config.toml
activation = "tanh_gelu"
norm_eps = 1e-05
positions = "rope"
init_std_o = 0.0513
init_std_up = 0.0513
beta2 = 0.95
batch_tokens = 16384
seq_len = 1024
dataset = "wikipedia_en"
Each number is 50 + 15 x the weight over its row's rms, rounded and kept within 0 to 99. Layers, rows and columns count from 0. The size before them is the row's rms in percent of the matrix's.

# layer 5 MLP up, 512x128, rms 0.115, rows 161-171, columns 0-127
107:34 52 21 65 57 68 52 37 39 48 29 56 47 39 70 35 50 36 77 53 57 68 93 41 72 50 44 44 50 43 50 66 49 55 45 29 39 44 31 46 56 36 49 52 22 45 66 50 59 35 63 10 78 41 49 43 39 39 71 55 28 33 27 37 64 39 68 50 56 47 46 51 55 67 69 16 52 53 87 39 34 42 59 38 74 67 68 61 73 39 84 65 40 28 26 43 50 77 66 43 57 69 39 34 52 54 39 52 30 56 41 43 68 40 49 33 58 29 42 51 55 50 39 65 44 76 54 50
107:32 22 56 74 28 51 84 59 41 67 55 66 53 41 69 25 36 52 62 41 37 42 74 49 38 55 53 43 65 57 38 60 50 47 42 50 43 43 34 38 13 64 61 19 58 28 22 41 35 41 51 60 59 45 25 43 46 51 63 61 35 64 59 42 58 37 62 67 41 27 65 63 96 63 67 26 53 36 59 80 58 62 64 57 55 48 36 64 48 68 57 72 43 11 70 61 48 52 37 55 56 51 59 39 51 70 62 43 50 34 66 47 39 27 61 50 54 56 24 49 66 35 48 68 82 54 43 67
099:70 61 79 54 58 61 55 63 67 45 51 49 55 66 68 45 74 41 58 51 66 49 43 74 65 60 75 39 52 69 24 34 43 59 54 37 61 46 36 34 63 41 40 49 56 62 39 55 47 36 49 51 69 51 37 69 57 54 50 38 63 28 48 48 57 45 24 35 55 40 52 53 22 56 55 31 44 65 62 44 43 44 38 30 35 24 87 51 53 78 39 71 17 34 76 38 43 40 88 44 49 78 53 49 27 63 43 35 17 66 22 18 60 70 74 60 47 32 46 57 35 51 37 70 53 30 54 57
097:38 36 58 70 45 35 47 46 47 50 40 38 43 57 63 62 41 25 67 64 64 54 47 43 45 41 23 82 50 66 40 46 52 61 75 56 53 43 47 18 61 61 39 39 44 86 53 42 27 45 57 32 65 53 58 57 47 62 63 36 60 50 36 18 62 33 48 31 34 52 32 74 67 54 49 60 73 44 67 52 23 66 60 79 68 27 25 41 41 31 79 85 46 52 58 27 53 35 40 39 70 69 31 60 38 54 51 32 37 94 46 56 69 41 46 44 63 49 14 60 49 44 51 52 45 36 53 59
104:33 72 44 61 36 41 62 43 72 36 36 52 70 41 40 66 47 79 65 64 24 34 61 45 38 51 44 37 90 46 60 37 57 54 70 45 67 47 38 70 45 30 53 59 71 52 66 50 52 68 64 56 64 16 48 81 53 72 45 31 57 50 15 63 49 56 55 49 78 44 46 11 43 71 44 75 39 42 48 76 33 43 53 48 54 25 41 51 37 48 47 42 50 38 49 15 31 43 67 58 46 58 51 63 41 55 48 60 45 62 63 43 43 39 61 55 30 36 72 70 60 61 14 31 58 26 43 37
099:46 53 30 41 46 70 65 52 55 37 61 62 64 55 50 48 55 73 27 57 60 17 83 56 40 47 48 55 46 49 65 58 44 50 41 37 99 37 52 50 55 61 47 37 44 70 59 69 35 53 49 36 57 52 57 43 60 50 62 36 57 67 41 53 93 51 35 76 71 56 57 67 45 52 39 19 50 46 70 41 40 25 24 61 73 54 64 63 74 61 56 50 66 62 34 57 23 42 30 49 33 72 22 51 60 50 32 53 62 54 55 28 61 31 79 86 50 56 45 64 47 28 42 31 59 70 35 53
099:48 30 43 80 45 41 52 44 34 48 50 34 90 35 65 51 56 51 55 41 53 61 38 52 38 50 86 67 54 45 91 73 41 24 55 58 61 54 35 58 55 44 36 43 77 65 48 51 21 52 27 41 65 57 39 33 56 36 22 43 38 67 29 17 60 56 65 46 60 33 71 37 79 37 58 48 35 31 44 59 71 56 47 49 24 49 29 51 51 51 81 57 61 26 26 47 58 65 52 72 60 57 46 45 57 48 53 50 47 42 45 61 51 49 52 40 32 45 57 70 86 23 42 32 74 53 32 45
107:35 41 26 43 33 22 30 31 63 32 45 70 43 48 50 89 31 30 50 25 43 67 69 39 67 60 59 59 61 71 51 36 27 47 72 51 63 24 24 57 34 52 80 39 50 17 53 90 61 76 70 45 36 64 66 42 52 51 39 60 55 35 31 53 33 41 60 66 47 42 40 50 63 39 59 59 55 26 36 63 57 57 29 61 69 26 20 63 67 37 54 71 49 39 41 38 45 42 49 68 66 53 72 43 40 47 70 42 34 57 59 58 39 35 48 75 33 58 46 44 46 56 51 61 63 40 54 68
091:36 46 34 61 53 46 65 34 43 50 43 61 22 43 46 31 28 62 73 35 66 60 73 34 56 68 24 39 59 55 37 46 35 68 45 25 61 53 62 58 40 20 46 45 80 55 26 42 51 18 57 53 80 91 48 51 55 26 71 47 57 45 46 53 89 44 50 56 35 40 56 22 25 61 55 35 67 50 69 43 54 51 34 47 54 63 39 54 61 38 64 53 43 29 24 59 71 65 72 58 15 46 58 69 77 35 42 66 38 49 51 60 57 43 74 61 54 51 46 35 76 58 53 53 47 43 69 53
096:58 35 27 38 53 47 56 70 84 59 48 80 58 51 43 43 41 50 94 60 50 35 80 35 53 37 41 60 39 56 55 45 35 51 55 78 54 38 42 54 75 56 66 81 34 56 39 59 61 61 57 35 42 43 33 50 58 87 57 54 48 57 35 45 47 55 61 54 50 49 31 52 60 42 50 62 36 57 44 41 49 47 64 43 72 48 84 45 71 52 38 53 33 27 47 36 39 54 70 00 56 49 75 40 44 55 79 42 44 83 67 29 34 54 47 71 52 64 57 64 46 19 33 53 42 36 70 40
092:33 44 57 39 31 34 57 78 76 65 44 86 72 67 75 50 52 47 60 85 48 53 50 34 74 56 67 57 59 60 42 13 49 56 48 65 51 50 26 46 32 54 45 40 41 60 40 39 41 61 93 70 57 27 65 66 49 57 67 55 30 33 71 60 47 34 36 55 69 40 36 35 52 21 65 76 36 25 53 35 29 57 45 29 38 44 44 40 43 60 70 45 50 75 61 42 37 69 40 53 40 40 49 43 42 28 62 50 74 68 45 46 46 65 64 42 56 40 43 47 31 38 43 63 61 41 75 75